Weights of a small transformer language model.
Size: 13 layers, width 320, MLP 1280 tanh GELU, vocabulary 32000, 26.9M parameters.
Each number is 500 + 25 x the weight over its row's rms, rounded and kept within 0 to 999. Layers, rows and columns count from 0. Numbers have three digits each. The size before them is the row's rms in percent of the matrix's.

# layer 8 MLP down, 320x1280, rms 0.104, rows 79-187, columns 256-383
101:433521468490505507480501518607532453522535505519472483488502512512499506537476457531498513532506482515537499539519540494498469485482535438490482535518527501487542462551501484495496484466475482529478470508464520514528522476480488519522484502508482500496507512501477520513521529500474476463436521517522518509445456557434504485474522511482488526493461465476483459507510479527495550531521
098:528435513490481475483515485510540502480484458494469508459507496482484456544465484514458493494500493482500418471483505507499495499551458474492479490501496462505540503500529473520480505524509523492502525475480539513502502495479521504526520522481461508501508504504512504518504527498542514514478494520552502489495536509477551475531534515491530519492512508534515508570462476504509450527513
102:533492507539570480499488533531510510423491523443493525494460488506510517446507487555496524522514487503504494498504499522538508525456512498454513519510506518532520500468499493486497493492495490507500503475476469509493495508518522485491477493535492453513484482485560490476535531529517563450517493470508536490502494549519494499493490524548522467508505490492503509462474532470487488514478
101:464566495479487540516506537488521477479499519464543489514471483500511504459531517488490509479504434507506452545512467487505463476527562485504501522494492517473519529498471519487502490523495507483480480518510486505519467503457502478493537511542480518485482494474546474506518494512498525536499550535454531482518518526488504474552487499499488503514480502505522547465549468524478477494487
101:525487487502531463476482437477469563515479494517531493457474523493508530478479475503473492525499504512467524478501510513507494487490438510474502483463531507543463479489533468556518472474497515504504467509509503518514493505487508497500499503524569540491491524514482501513526526472501526473500471501520492499467526473507479519510481486467491490506467529484519475539537481506543483514526
098:494554509496546488491481509474469438511505471453498526495464551495493510506472558470530493524541563498445542441477507557478496491544540489531504534539499505519523504479525485454489480507442493524542563488501577477509530485481503490498480502497496510517500498522519515506479555508537491529487481508531509531499500493470508487517491489508471506483485445535453500506539556483523503475503
094:513495471518475501509518528486493539486499512475482527483508531478478522496501518491528512474533542493488485494526494530503550522490460521473463499556514513508527481486495486505499500507506557482511486513493527474539507535518489460473498452508518509505506535499462488527511466509523512485529447502509526458478518482514438507461526531557473454454479488502487491482517521491483545477529
095:492484525529434530492481479504524533511510503521551482440514512543511499503469516478542521491474539527517468549488509451459487444499485513477540524499482474514519492500475504513493520505468516509545486509508474520489474506486470507479501542512501509464534497495477497494499501478480481463470508534478491535461523522519549499550510499508457542492507465468500454496516529489535478460467
098:558534527446475526492510561508500521504552492500484463446501477510471476487480543483502540524494505507486498510510551473445473533492451496477502473510529517501497468489508528475520518527518525518511535515524517471489537529495455491473513498497489549489506506471495518483518475496528488520484513462527539501481473501531541495486482497490507504530482499488476498566483520521439500500547
102:468489495515483514457564524475560508491499486512518586481457524493478490441536518499499544557542502476542504522517501513511484524512468518474490478494459524523524496518471519504479519468477514506521458490460475539512489501468516519489483486499486494493497544485525526510476498478457511507462465520504497517522428490485468492495525519490506480509492457490516488450477515499498545526504
103:501501482505474529495536450500485520488506472504484545502531516472454484494514466481494497516547446545510505461516489488546504523512518521489498520519517497480487484521491503507550508545500454511476527510492480515484539484480498466505512522498496506540543495484502501523487515507504507540515484495495519472502480493529468503490476542495497496513490495509514496483480536518497523465503
102:477507430469511503512446552519506542473503474511494498506506468475442547500521468541484545515495532467526523525507523513480527530483524512445444501507490501503517498511467488482478499517467463500524505501499471459471522490516514509490495481518483506513437481485516495511457490475491502496514493514490547465479529523471486480517510470467471541511541527478474509507520490510528514515534
100:506488521477545498472526504462508470461510465538490505499497474474519527495552496449541548524520487492515531493481456525435491508464531543474481585540499504481520478555517469512481492475435481497477514545486510506507485532503542530489498481573469458537529500499509529493513499505521471458462529512489518545518458512510565511531487505501500504482502503499454503483518515500488496475496
103:509492508515485483489511477496544513511453477484514531428532488538436473431494474493443468493502486486491492513526500501518546499476516523508508508464490452504490464518521467515502487458536500509473432472525510504519501523516475506517493476476537485478519478492511494485510514563480524475545529552485487499469504474500485493462500474542488465518496545489519475502515482458485467496527
098:517541523475526496484506530515513495494524487526515429519495513477478524500507493541459502557485472443468491500486507498518514492521480492504502513498508482517514481506485488554495482493487571531509455516502539500528534467486533501522501534504516491546460469465515508547495478512512505544491533510526493506517485528448451525506468526484532489521461476548486483497456540536519487516486
094:522509531513473560532496487517498512511483525501519507528521484508499524532465512470491468466503542479503516520510515506495518525507490480476486501518476485499490493493470523501491523470527535521495489493587463519507501469503535518542516518492490502519455522495475495508455552478493498494493478519507509502510476544535492521531498471512489401475469484480505477470482529489490518489484
100:477534504545502515484543510507487501508465479531522508495519508533506526519458531488550527466478506543520537528498553526510505529423483488505499485533518510532490480517509480503537476475522514461450533483581472517493515498503490484479539488516477535493469497513509508463501502475502462539488481483519515488542547520523566515518527522470509491529535533495503507542509488503504522496531
101:495535484473528510523478492485527490490503491529510527514481462505490497513469466482485472509493452520485472529528502462503474528512479517539513498429507513481473500499505492478461512547487485533490487479533488546530465506496484497496496500478490503477569518519485491550511500496503537489563542465510467495506527473514424541494500472467471509480504496527482496514474474496490532524504
097:498501535494490497481502528470501466473488499471522525469494531545496465542511497481501547502506499481514487490482496521449509519447479508507510487492500508531542461531482473454443485550480521515501511539521485492488514502530497523468478529494481473469503475489529491522508526472469507407531485466482488534573496503470533468469501472510502501516460529492482490544486489468488467508520
102:485522497512498509527516507514504515497529541476517480535514497482493514463482536478472534505462561495534481479506489498519468507446483483524470437488483505492492512482498472498467559525517528482509524479467480489505519546520553498484514452479495499547469503496488483527476493479485503479508527507461495498488530486495513516510557521459497491490498466520496520467472479509499462538481
101:512421523510477498520525505497468515540500539448473508475496488523488511457497487495524513517496464546531512477504519530513525512484487488516476525498522483549504461519498484483532494472497485480484479462508519492517510481520515486523477511499487493459579470517482508478492525516479482497475532474516529511490528508483445512481533544489451534503526558484510503522506459484494505530520
101:447480506479498525535482486504481473527469524492534507485520506495504515529479483452474508526483489498535472512569501477551491501513511527520551493433474505454512500519504497502497476480508510484499504504480497546494511509486499491532482554508509517471451530514487535481453450506513482491482516498480493518507551492524491491476474506473512522494517507503501491480502526508536490521487
098:480492472495514568499469519497475516521480492496529499505471516506514541552475528464483494434465527485481493466498531505513497515517507519539512501504535517518458456531528455479477480487484552471517479502505509546505557498502506486507477494459504546508467468490509524474514489525551477529516555502493489533539479511554515468509513500430482481512504494504502480523480520495500518470515
101:541509481496464482485503499485509550496530482505506477524504521506469505521501529456483499535481543500456492496492488501471491462521494532539511509525534530508513507468559506465487460465519501474499486487463535469540469468469509452488512504500525558516495529543491486494469526520484533457515474527514505485509520505496484521496495507471546516496516504507509533483471508513483512461482
098:473523466498478533464506491496503489564497532473493469528486454437478481502492488465521505484528485507515501480468517511498526574509539463488452535520479481516527523496470474486491503495538496517538494523545531478455478487514478464471521524486504488475513516469508524548508512532474505462498481495520513483519544511518476505473490495531469511506483504491522480517482486467496511483476
094:508545478560491514521506462474564486522495494508510483516487526552500514489512472517507533513533485521480531495488505502531467476573516469531518487481532486487465501499522535478498512557446503524512462504484464504493499460509550477489523478515483501514489504497519469486512482515477535528477489507487479508550511486481575499560517511498479478487493506515526458491525489525531484486520
107:449481486532453478520476448481512516460469529477525503514518456466467520521492474474522530485510507514491524489525495510545467519496496476484465484484496524510492497514477496482485496509487465460509515523491532510523503475488529519515486479494509518484489477486500485483493483529501527540490480520512516528469539501493463481530504490526472488469474514489467466499455507477510527493505
101:483517487516507511457473492534545547532506491515487515549493524496503458496515494523493460499494462426524507469486517534524520519511528558462496512506486524495503486470500476447511531498492504506514496463489525445506498493546499492505489496522486481474467486492522464492531490574524508499529530514509468498494485550500476510491507510509506558491472502504474466529536505524492513491438
097:538526534542493541567521525459470457512460507529481494498521524522523482500478505513483493519437461545495463512482481511520503480499472500509508512484528509445523487510507477485475525473493496507483475497476530523462473499507498454518474490529530458531505507508456537492477465466512492493503498507485505508485528528541441495471499488491516543458507489524520491500474544467476507519517
099:459502454525521476470499545513465499502520514512485494483488510534507510476514460521475477557497520561493471486562514475453495502514557484502552490521458530538502489485439523521503488530505445476518484522507474493499524488565512508525454503500487542514542494470527428564442531498478460485469475457482535511550516490543492500494461513508509527513518515512516504507499478527490531517505
104:455529481493499542498519467494444500492550459510483486478516512511480467534504508441505474565524528512501510488450506521506529516508480512470483486510478502520475451509488466479500508526475537487516465489511500507536470481516482514542529486477501497471466493512520508478502491463487500502506503513525505538521568546542546536504501468472479506549503533499488508499491508518504501486503
101:497517513511470517471522493502496544474511528488499493474504517508480532461498518512555538538449491462482522541531501515504473514517494494503484460505500543485494501504479473496505504451458477486524511506474513517463507480515460504456501496493530491498476497504524495519491536465503484513470566551485554483548587514481556525491486549549562541524494460512527467489496494507543519507466
098:510468452515490462398482539528481471518465508486478494484506496484552495485508479507499526482469476515482493477522468505473482493488495493515523487492499480508509503479496535447498470506499523518522540484449501524514506545466493522520500490462510473473558514507477475467484502514522468495486483498498476484525503464529473496544505470484484468487513487472547498470471489538520523533486
096:537505503525485450476469493523548551521499509503474473553497495496522500489487550501529507481488543519516519494501487529509498534495460514510476524466460499504500489466516483516515530502534529485483488494458534522479495442501501528492518501486484482486494514490519505547497495493487520475496482503540510478499491468496453492456481495495499508484490521497485480499472527489497521524502
097:530492460473510493500538454480493485523501441489503505470494479469506531451478484486520529563521477498500476497494463495537494495518492515487492510519490477539483478473460501509517490505506509516462546547501541494536490497506474434494489499516495514536542524505516492502472509473463526479475477530488484517498447507512525495542490483490485502487463514473428518480522505485514526515511
095:466528487511483479498510462466547507483532530481465504469521508523521528485492478486544494501508486505542525508490482492473482508505453504546483494451499502465525464523467536509548518506471491499545506489475472519490519492480511470518510464511497481460510466508489509516516507440498497525495469478517518524476504503491499510509474523508502519485516470507508509500496502507519494544505
094:509476519511508501520497494535525520518530485533503446551547524503530517474490515506467480514526501466517514431513501457525509566524484504496537487480470476522467491456512468470545477433506546480471492492481506521501519504515511509463503533504540523518441455426487515484502541520532461511484515513510507519495449505517510556509516566520495495498561473562502455557478478503565515496500
101:480474514464461483550476501539507505505478463500520498459486475495516467462491503519532462444497482453483500509517521490509515512544489511484514506463511484473489495504515493527492536460483470491467498491483509523487501527515526489501541481509489468529494508506483503494482511483496482505512491454527546521543511488454517468522528495493497521509553483499501491496473493517476488458519
101:524512501496430517499468485548481493511512497517500512479539523474515533555486513485498504509512479545503532483519488505524497491506542489534473496532471515466504476497535522498494512499514475523491483522509560513525473476473534487508535503529458490485493497456448506448499496438509470518516545485509544489469519492538535518538498458506496532506477459493496489528511467538549493481518
095:476499447491468497491473503528519506532512500425490528511515518488505511527554518449494469482507521536512504490497493451493508505504481519485509508478490501496464525536543487483486452513528524487518497526535432425492501456463547500526562503550493468460460541479516457518523503483498478513496510484444498516516528524522480525479496508530516497509459485469492506518490503509494513483513
105:469460499539523498529521467472481444467520507524484515487466483465512492532513533547515476466510468483525519442491481497504499520555473566514488521494499481503447507493503509544503452519458454504515490495454494507484488519504478544466515501439502506508540479495511540485509533532504509498485509483459522549500516482422503486489504472553484508530534534506550477474505502510541490496501
097:556481510536511506491497501470505498486480531513540482478510493517506479481532495474487517465495475514482490510467448511487509518517523532484474486500506490518485474537496499447529485510476503519512500465514477475444522536570536515477504525508491505433476528521474442532451502459489554480541518472497491521498472503512489539490488518489471500506487522507514490504516481491449537485521
102:539467555528499459508523518513474469484528492479499502535493516521549512492496491542474504532488486486538462424511513500499468503483518484525478487488533467514476491514505488514549528515516507495503517499450547519558524474486498492474518511534524516512533525516500497481518463473519507506443506540484510520468455515500557457482466487486496501468507520512568526499534538491518493523534
102:500560412500512533541471467527521502520422509515502490504530482482542520492479490484516554518479469504538520532528493497496497494520511512548509477501476461484538530496541498496511474506478526555492488492509512495475470481484506511533513486495511465454498491499500510466478515488454497487477563512465496479533464502518481515509462477511481473445530466497476505531467538507513529498554
100:562503496508539521451461460506515519520427535498541502484505489508485542503472501503518467461455490494487471484462490533518467481536487511496558495538468494484498490488490493491531514509510513481510520525525554476519488536495526504474475487481502503507504516513517496504539466482481506533522479493477485566496494511498510527518514500528498540488468465501540509507495489477498510513495
096:448499518444503546581508465491537518516485499519477490519489462498481467503541495479508516449497491482537490506478522563500492535540523483517527446527485470468475476476493516485485495492495488504565525489556513517527473470505464498500506493516513432508571486520516481522496451519474468500500584518506460529456447483492552488484499503492466529493536539528490468468513499479479511486501
100:439504504512529454475532513509519480501516491501504507498502471505504501488516477470483540522568557474502498505494476479468486507475522469532499532480510503468511483541480515515451502457535547496466472474520523516500462543532458491499514518469516513522505491506487486478513496515509482499538443470530511514492465487485538496533502513490543483493484548484539498492535472555487518556494
097:475516500512430461494524483546496503471483537485505513516515513454525520473471494474506481456493489531501534480488468485526512521518457495462514518516521482487513551526482482524504534482471463533537486506547452482482503550480490537543519498461473498484478463504490504503500551477488503471502514497472500519497504519437499491481444484473478499479500492458549488501449527467467528496521
095:531479481488497497514526494501480533501500493485504468510498521501451489525477473444510444523498497499511509506547508469476504490501507501521473524495479508501524474457526524526524453493513507474451491501495503518506504505485548510504509491551489495538551493508482484478482534497493512477534461504485526474518509521501472526468513541479496510519501566489486508484519476470508493452507
099:478493522513502555547499499491488500530506491512547500492469483544476494508479509496500467478469499530517478549482450490464523474498453486472495523503496501505497531546513503514462493513523518497507525530470516495491541458516476498496522532526515491500469517514522565510516499480497504496454470536524500496487473524545531505511488481462486501526496519564524497542523469514501468486505
101:528503426562510479564523504428464539470547473512467488505527460526508458459468447516453496494507528532501517535492479520496525521564480480485445463491529519508498497477453521479508513525514466469455530557508490522424501512508544535528478535473503494480446496483520536500518540524515487451476456472508472475498473505519510523526479500526507512464489543485472457500493479474506515520509
100:486455523510528500485556514473438491516524467507490474480491515545492472518475509577435553485514501467505478512509489500496504515511511513444507564502505525527519515528503489525481499528531496492529515488505453479548526502492434501506456544522502512486521469486471535477490513504512495532515507540514492487497509472514510487514493479498478474489534528484499530508500499503566426520520
093:491502503509508538559479518468521477547516501536490491510530589524534486489518524526489474464513520506540526478497529527511502515481509521546498477532490516492518504522494492466469498499483498485512498501530521498452517529487495502514511544486547463504503482501470548515548477542478436521509535525493469484498483499511508501559500531506501511474484517525468500509518494521508512486497
100:531548480492510453444496476483543504485460517492494498470477494506510495502521484504511479492454536500500453471498500498502488537497472516505497517528483538524488514533493510467448500509472489512485477524539527532507496453482455528519520502463487494486512508549531517484476471538494522485463509491476437506480505494438478505527539502533529531478533484510502493513489477490500476510495
108:513514496501505483519503529525524473525473514545470465526522482508497519453488519497498511519483462486504527479498513505508514494472530542519475469492511502513460481499493521533499493472516481524469466523469496542508542547505495460528515493459479508500455536481504495483503519529525528502467511508481494515499466494511456460484494474446512473523481523491494494481512542474483495506525
099:498498471523497478492535528476485520493486558494496544501532482493500500417481451580471471482525485477508480489564481498482539496524490456506492546492529501505530529490502521556504523539519490481484473454501490464501508484536495500522495484499470523494493484513493487503480522521463542507508520504464479525450499467524519539476533481507511466520493486491471541474530483476434470486494
104:447528538488498468537499469497520443493515486486530530508546522536515492514518508465489475468508465495505491543476492451498500485500501514531542526527519522498525481516499469479502463506490539519495514512463495501478451513491483475543491513512510493534487525524455457523508493499524496504464503483493515530523418505503447502488462510511492483480451521494474485519491540485543498471485
099:495483501473528471506475508534514536491525512522508482483514508503517532479519531533516489500481476531482505527490536501484488504513457528468539531484507475537496471533488497469483514493501520492474515521506543465505498496510502522485482508492517493490497497492500515551498490493492497481501524486502500493489499504532547500485489523510544500481509524495459460529513508474500469506540
102:468523528537552497500491495475524481469507514479507449470468482500514500505544509543547488521529503509495518474493471471553565491511516516520544502523439494501564534505498574494486519471524523511500502510473488463496522514530489486487523512474485484498545480504505515491500505496499480537482485506537557483481518472519555504528500503534505503514522566462519504499481506491517544517496
102:505516469493460493517487480501523442500505495508479520517516488471507489485479510514509523524504495514481501492451468507531484520518476515522434500518477560485501506494488498481523500445500536475509542483460521512534508525498498505504517516503510472557496535577478507501515516500526533503505464499547502485480545495475585488535475486517496497501502483505494503500518480522496527495482
104:519508495516511509508463473505471500464543507525482441496484517480493471488482528490499507546509558469537511504492505441481501523491504506464487484509528485466472507479496489517478481473496484506497507477511444506498509503505499484519507491466503496515464529491527457480485487497525536527480513488507524489515501536494511494509513475491467519496525473473508516513510524509516491496476
100:457461457469496523535483488500473517517463518535477475531502506497498500527482498501521457482536525533477492520457505519496485497541447503473499513512459443509506502497505492507454506465508493497519481511483461502506475503513464490504485490519482514536505535483509463513499537493466543521512489457503512514486482488488515495480499481515507469520479511484539516486458501538474515541524
095:479502499512525504483519473522498496521514507483513514495530500496526495445538507494490421545554552509449519505528469554478481520500493471543506509490536506474513506514420522505503496481474465489498479523508507525494533489501505470519473465508513532464497496490541507480461513514466514536466462509527545504485519521471542505495494480483493478459522465525522566477467457505562501488469
100:515488545508491493446512505469473500483478462523487517513478478482512533530492514509519490519505503494494534520493492490483540456495494460514480519529470466516547488486521478511493509575457480455527465499496483516509508544524522499520456475479485496516530462485493510472504526484513491471509547473443489499460468466488509489494495480502506457488474505476516526483514507511524512525481
099:514466463480496499507486505508533516512500530474492524534530508496458479490482526497471510499492493531478483524484510559504489494535556527535493554488528504517501519475496477533489532476504479474514522470465523483489501509501522481517486521531543480481502519468512493510526495502510516474485557503512504488528460497504521520484587533501498501481521492546501467491517481492503515463497
101:485514508522478479488500507498544489484516498509451489478532505543482500515519490491523480516491524524460509470509528503492446481484528490468514433485497486499487531519446500470501525494500480489460483535489489494465479501506488483477537504485529518486532500501496478488510515448489526438473487496505534473490510518493465545546495480435504546498455489453507485504539459505498536543526
100:520505517473472485505484501499485473464507510485500498494508502517460521458518510475499480506528487492520484488459520507495495448488511530488501500489478471534492501531525484489456512555550469495526455510530487522498513454507479495489535448493498477466503503517529516488496487511512509503521475519458520532496481516562446503500445497510514488548528495534497551499541457491504505486445
103:459441493493474499494533531508504436522509506507448480537451499510527507506528491500526518489489464496518528513545513502463466492458526509511520479509482490480485461476488526539461502510514503495490476503498490544526499473456496503465487502506532463509526497489521464518513456502468476487500517511508488532493530517474523510472531499509509481476485501483470489521564506460491515525535
101:465499505447489495465495491487477500517500455492453517508528493510514456514482490535534496518523515490499551531524538473511529517464572515489465508484482491533514520483480525517510495519484448477515524511512451510497497562499520497515497437537469501523509472493491515504490507506505456504511467450471559498502502472501509486483476511532508461508522519458533508483492487491514452504543
098:472493466502507511517530503506506498486517515507517505546496457481524514565478507501544471487510487546519479507478503504497530464511485481526481483519477509551514475477513498493506460554505477472527477518493520528489493497479485503463474533484515439514488477499496533518497483483474471471477501472540534466471488484518541473511493474440540488483506474466491453539496555470497485490514
098:420493499526474494459552499496465542488516500526475455492473525501497516521485505515520497527506536525528514501466478500523504448500472517439489508497506530463470484507502496508486517493483478526456492500486486556470430536471458425477498455458495464441515495479486488480496476505466487508546543489490507502510455506499538482491458508502540521513526437476481524441475489526518516478527
102:508520494494521542564537471450526555553512485494521510536538495474483518507506503549522533475502513534502478486478530523518522512463485499470506491550485512515466535487462502509514492524487487516532515501485492471483480530504553474497499503507520516446471479455535480523512510495521491479472480523467541505495510505500494469496501515503491554482537518501484525507495426537590494461464
096:513516511441489520486547530456504507505516538466486501479521510500514489478495542502478495474526510476489515512486460471497519485474514450490461504490476537502506489454494477539528552521499544552521503533462470520522455522475474492515499480516465490457472492546491484484492497525502514531550474516494480494571503472538488441482481492498460486483521493467518484506551460492542472531441
101:449467459497532504506529497505512490485513497516455479522480564498460510501488503447491505505511495520500468549495516555480522496487474506513476459528500494526510463480519497504509502530457513472495511481441516456518514512496504470472523491503535486433536522493514467514501486490534504490479511492514482484445451569496495503476526500495502475545475469487468490466470477521521482498484
102:520498497496473530541485500473495549479514510476512493520513448482508488547510547498494445471529531467467496473524519508522507461506504452507529500515467492506524494483537512498496513472505507476489522500512492494501494466485525530497505442505489514487485479531526491507511464490522498527498475499507512517459539499483495541494530485501499448508464528481566516453516498501503496465527
100:504514515539513500448556471531462540474445495499517530479516523519510496515500483514480486467507539535494471494515492488499469543535520498523540474519509501487511518469444501514519490504521510491522504491457489530511474520505494500469497506485514514495503507530468474535502506417493415444566479509476534506527495523518482461551519535522501506485510562506508492497500459528504470522490
097:547516559529483490479517504488513497479474501455481491492515502508483512531509510499528498521495484512498480537496466509525491493520519469469489477535489495475521550519469482533522483541488521475542470499490484501475482494467476438554498478510477470519547490521529490495491526476482486503496467519505504526473460464464486453547480474514501473533511498523540526495490499520473501502454
097:524480478498454417444451573538498476537542518467525495505523537523448519510503474543504470507519525502540502506556457480490495502477437505481533472486469527487513542532509474512514476528524493487502527505519472485486473513494492492539483505516510501477520490464508486482480551531486528484506411464523487505492491475509462541542543471491482505470502548485519543535535572475512468500503
100:445565493510512543514475504527508502520499508448542473473482507525512523453510516557516534536535533485511490473530551485508477495458512471480498519529453483533504508545506522486504518530516480484483515520527497503520515519500495506473483493423514450471536512524498490532524514485547495450529523489446479505473544451504512524488489513486488491524470499497464471487473509524516515490540
098:527483515494498475539491463510482513496489523528524532490465484503498542486512483554485506473516466451485490510505552502535500491478508488480484501520525524547525509476523495515506500525508487518548489540462461507510538524489523472495544505534473451436534514496519546487499509492503514502487482504452498534474521515505498497490490483496505476509495481462493505512451444484461498553516
100:470462474494544483507521485494486420522538469506464508462522530517525481468516498471506504457468503545513525521480492505530529526499512492496480510498541509504486482530462502514464486501500528503510479507488450498497486440463509486474491499501543491522523520485478466500475507499487549491463475463499513549483438467508524479519484487448513494487483505494489522541503466502517510551494
103:478512506499441532481509478500534466514478495464457502471514501510487494487516475483496503468467486524509517462462509496521475508495469503455494495498505516431509470491496517499500543491504508526471466492428503499507500524488539459550484504524471496473440495507465508504468486483458484523465509511496481517510482513488495498478487450484457502475482543528458509481450496522570480486470
102:453487532527524506489534486522505490498533506502486495523485472515465533507542466473508487525450510512527496427490437546496466491514476461519539495519467490508482452511493493481483488461483521510545530487541520504488491502545488510485501526524496490540482523476528494514533462493498513476470522498530464518522478504516459507475449535506562507492490497513496526491513478517550513484475
096:430460469471510465444465514491476466481524516513484516477469525495500483483521509528504463525514480516486476497497529469495512492468469502518521523523494507482467470509516509461498535499476468469536499470507543530461546483474515471500503492484471506541477504539475513518454530493530499487507533487474509488488516543519467520523480528503488538496510525526493470477497490524468533478519
107:486522525499530514498450543426495495513522451505491466485531477507524494507481515529513495558512506519496497510522536511533493487477522458487502470491482497509465485492477504515531496512501448495495530536573566517480545465535468472471466494493535510534499481503513547505522526516512522474485526473508466535500441490487481539512508467487496521502517471479498474460518488495459534495513
100:454483490528483529532526476493519503479509520490514493501452496496474507515486507458477453479510476517527485484469479501515533504505539510518514457495494425532519482455513531531528532472507481488532467487564478495536486495504486541506512528498485511492481535513504485521481490488508523508517527504489518532520504458511495477494513513552513496500477555461516520543485466465480474492516
098:457489525505496487472527524529509539539516496455519440486474477536485455480526531566499521499468522522488507510507512514536502472475492506461463571520510488526466503515506512506440531526517529470506508506569435459501522527492505489526512500504504542516431474504513469498492473516505500485476526559466481475508477508480454485463450459517494457488493483486496497513488481492504511524515
099:505495528504587501516482524485495459508505493517456492470528477485537503501487517472505530478540532526544517501497480482509483508492513514512517511514481530590527491500482531503486499476479536494451469494489547501465503488464471478482477500513500503486493495508495498500486530486460500487543518522490496544489504500535509517485498517498503491478506498474509501447432534499517473492519
100:480497488549466502471462499492528485484519473523527491460531524479485536506493477522458530519474478534515464467507467545499527489509510506530548496495477498461472491466476529479536524514501466552512478488504493454473511517530471493490448531506514509559459511505476535513498478500455482511517495540508465505514507515529525539489523498524482523493526505493514478495521555493477472545494
096:520491555508495476520524560520472493492523541512474508506529524497481525467490505507472506541519512496507476478450500501504515488499524504504523500512487576505506469517513500475529516513492470493501519502525485511474574499578499461524510520435489515548485514492487520513538474506478460537477476479504480469508426485501451527457522521477497506536476513545498545527452458481510539532505
103:508560496499571530496501492488488471537495514476489500481520483474515476506494482521533483427501513515506504506524532510467521516511505484488538512477485484523480548554485497458518508526488512514510491544543527499529547516484524476501549516506518485446554500466499489538462484531520535479519496483475478485471504476492588521513473533464513551476528515506501529495491486517494510495509
102:512504446491468499494519512481472511479450480488540464474506475487534478548511538534466501539490484491491493469513506461505445495517533485534491520491478507464458507524496531527513518500485503513491556529435525503496517510525518454466488472523507522495491485502493489533499503558530469489480514535517529494472503527488526474471490507493479501521500533531475509491485501527508486507453
101:491476484493497502463484465504473484540523543522516472535472473455478479536500530512519441557499519525495470518454512506473499493489513466483514485483510509463502492489517487474514530512491501489507508497521552552536527474510492514459520473515470494430458511531514505470514428514491534546499514443552554495486510512458498504520486454518491469521477452510485501540524499572503507484475
103:514506483497509492504506539516503471512502503423489520481462550507540549478497526528491464526476460493494506519492519454466510494517506541498487479496480440486496480486461528518500514445480487502512515465485445424459481542475519490492490458528492524539506504517531490540512514501535533500513502452526529503501567477483504482493506453495492489516504514492517477511501518483482470500488
095:508514491515506476495557462509508536492496496471489504538490466488477522506485525496422492482497526495521478499517540474465546505475512499490450460485533517499504486477506515490420463519507474487524508506470540499492520486497502501522560507535481498488445478498473532475474504529522504540503520514534467504516537524486544495475475498494479476502530469532493530565436483531471477508473
097:462488530483518502480556523472509489449489497526490509498479479496505510495506510523497551507482516481501529498502497512500483513509487518582522550489472464503498501526527471491501511526496511540494527472475494545531507527471523516481470480508476487524513518486465480500536510505503461507493481500520466490487468510528545510524494554486533495475489504504526539522512457520566471516506
097:457487486490470506515519541518494522501503514469510518536487460517519526526526523546498449507490513537540537499463497489534455510514503459514521483479530480485508536491477495492502495523504482527480536474498481523490449527459474478520448522522477502489485511461540454537501502488505471497485489484476473504520459471489529546490528467510488453482550494495540486495506559487474506495453
101:507493470452506508490499454514478467500531494484471555464516442499499455504474471523503553487519524528510482550509469524475544521518504468510498494478502546496537499462486525507529538494471565482490523511462524489465553480497489450504485524521495554548485511515485497476526529508484462452467550501481490502464468489496525494519483520512515513473538455475521494540486501501447531492493
095:515540510460441520530520524496506485488462476504543477498507491518499538479512504499454468535493477492527514474491546496509463512501514504511497513514515513477515494495473458538491522498539500491530510483532463472498492463485463490489510494495502502464518518529503516492475480493512515482438480493477520563490547476524456483486516511457484470497488490516524493532538538488494484445515
098:502496500517509539514488486512496488497544497509465514543521522498511513492506498494496557524526506511509512474504504466538483506448468486469489463509500483527540487524528467516499509560507510528478479518465468508497482539504505468484489504477476447456477463530509544497500436476472496495479525465539496517477538493530495533590465538497534504481530477484527493511518499497470519504493
105:516488493563515519543476494531511491537467449518508493498541425504516489489471532461511566488490475530448495509499494515480468476526492472478474469490531535494510536483493521490521494501491510508466538527554505507465511493484507478452474468504492497506498513487506472487512523521524492450512491477492505492517484513485489493507463523498452546538495474491481508481493538467484512466525
098:503473514514512494507515522500489525512502578479530523540544526487513508508557464468500503491458479495483476513509495482508541499450505511494514479489505478466498448476528523508492488509474529510523481494476533484493512494480489498475508499485489501518487442486482506498470534538472496500472502515462503519543469515488504515495487513497480521501513520519468519493455525493472467531514
098:488516484494522509452504474500510510517497508450514454525522507549489503511549492481515496520490458495499469481514496493503485491503537508489490476512483504477517475514517442519491491504465484489494449469446501497506503490528508444473488504507572519506471476495510509462472493480554472499482521497507511477571504468526452494503435523522505492510502476512498500454501492501500542472502
102:516513515505462528499484475464511489515491488524472514488514525516513451479482543504531508452501526517503529481496501507521485481508497463508499488486492496527500513530475516530477476514505497494456507517532539533501485523520527503521514509478494497497509506478526509512467507500502562514519500483510521471481456506473500517544483493500514507543490537462492480488533514495495514470503
102:489534490457477516491501492510499493473520501451499572487496492460490498529507503500530539479511488522505490516469497525537482506490485476503493500476533507528457508477528497502485500459492515531487487438509493564513515474502506516572466491522506485526523523475518527449501476526524502454486508522506462493527536517493508489522513495461490484563474460526551491506468516502492540498471
098:513488504531465496522474512493458479520519500463529493475509531545492496513510524504554486503520474475495508509484503475467472492526508509458508501476484510512495485485505508507531506512527492446469450525526540536475553483451496558533508463486529542502504460510525514505498498536526514539506518465518484501491566461489474569497487527528519510502483492524524463516499506512494517493504
095:503511457485527508546540515500505468529472463507534520458473493474488519510497454515440479471482501474464449488496437486487489463530500509528481492524490508507520505498510504512523426528519494531503480501496469475456529526466512517488528516476492512540512459472496482508464520545576547513530465517508437492485470508518520453521521507452503512519475509523467512532503486480541507489502
102:477516463449504531473517532511521546530521504479480439496515489458483470509452506510526499527518491493499522515500503511522482543466456481486490503521508516514521481483505515483505505488517512512497509524509522458522509520490465514513446486523502489479492483463535466530512465494502480526535522466538481522542514516495527558463501456515503509534508563511507486540493523506469521517474
097:479521512495476514485501502490488492505506495519483496447445550484515486478472527537466539524537498530528504463478514450471493493461498479488458443460528523459485476504520473538556453523490546503489507493418501495544477535489495475526512506514460528475515523503509442490530458464526505475535503483510516516464484519464500464430528469491485492534501555491490528558511481480515517549483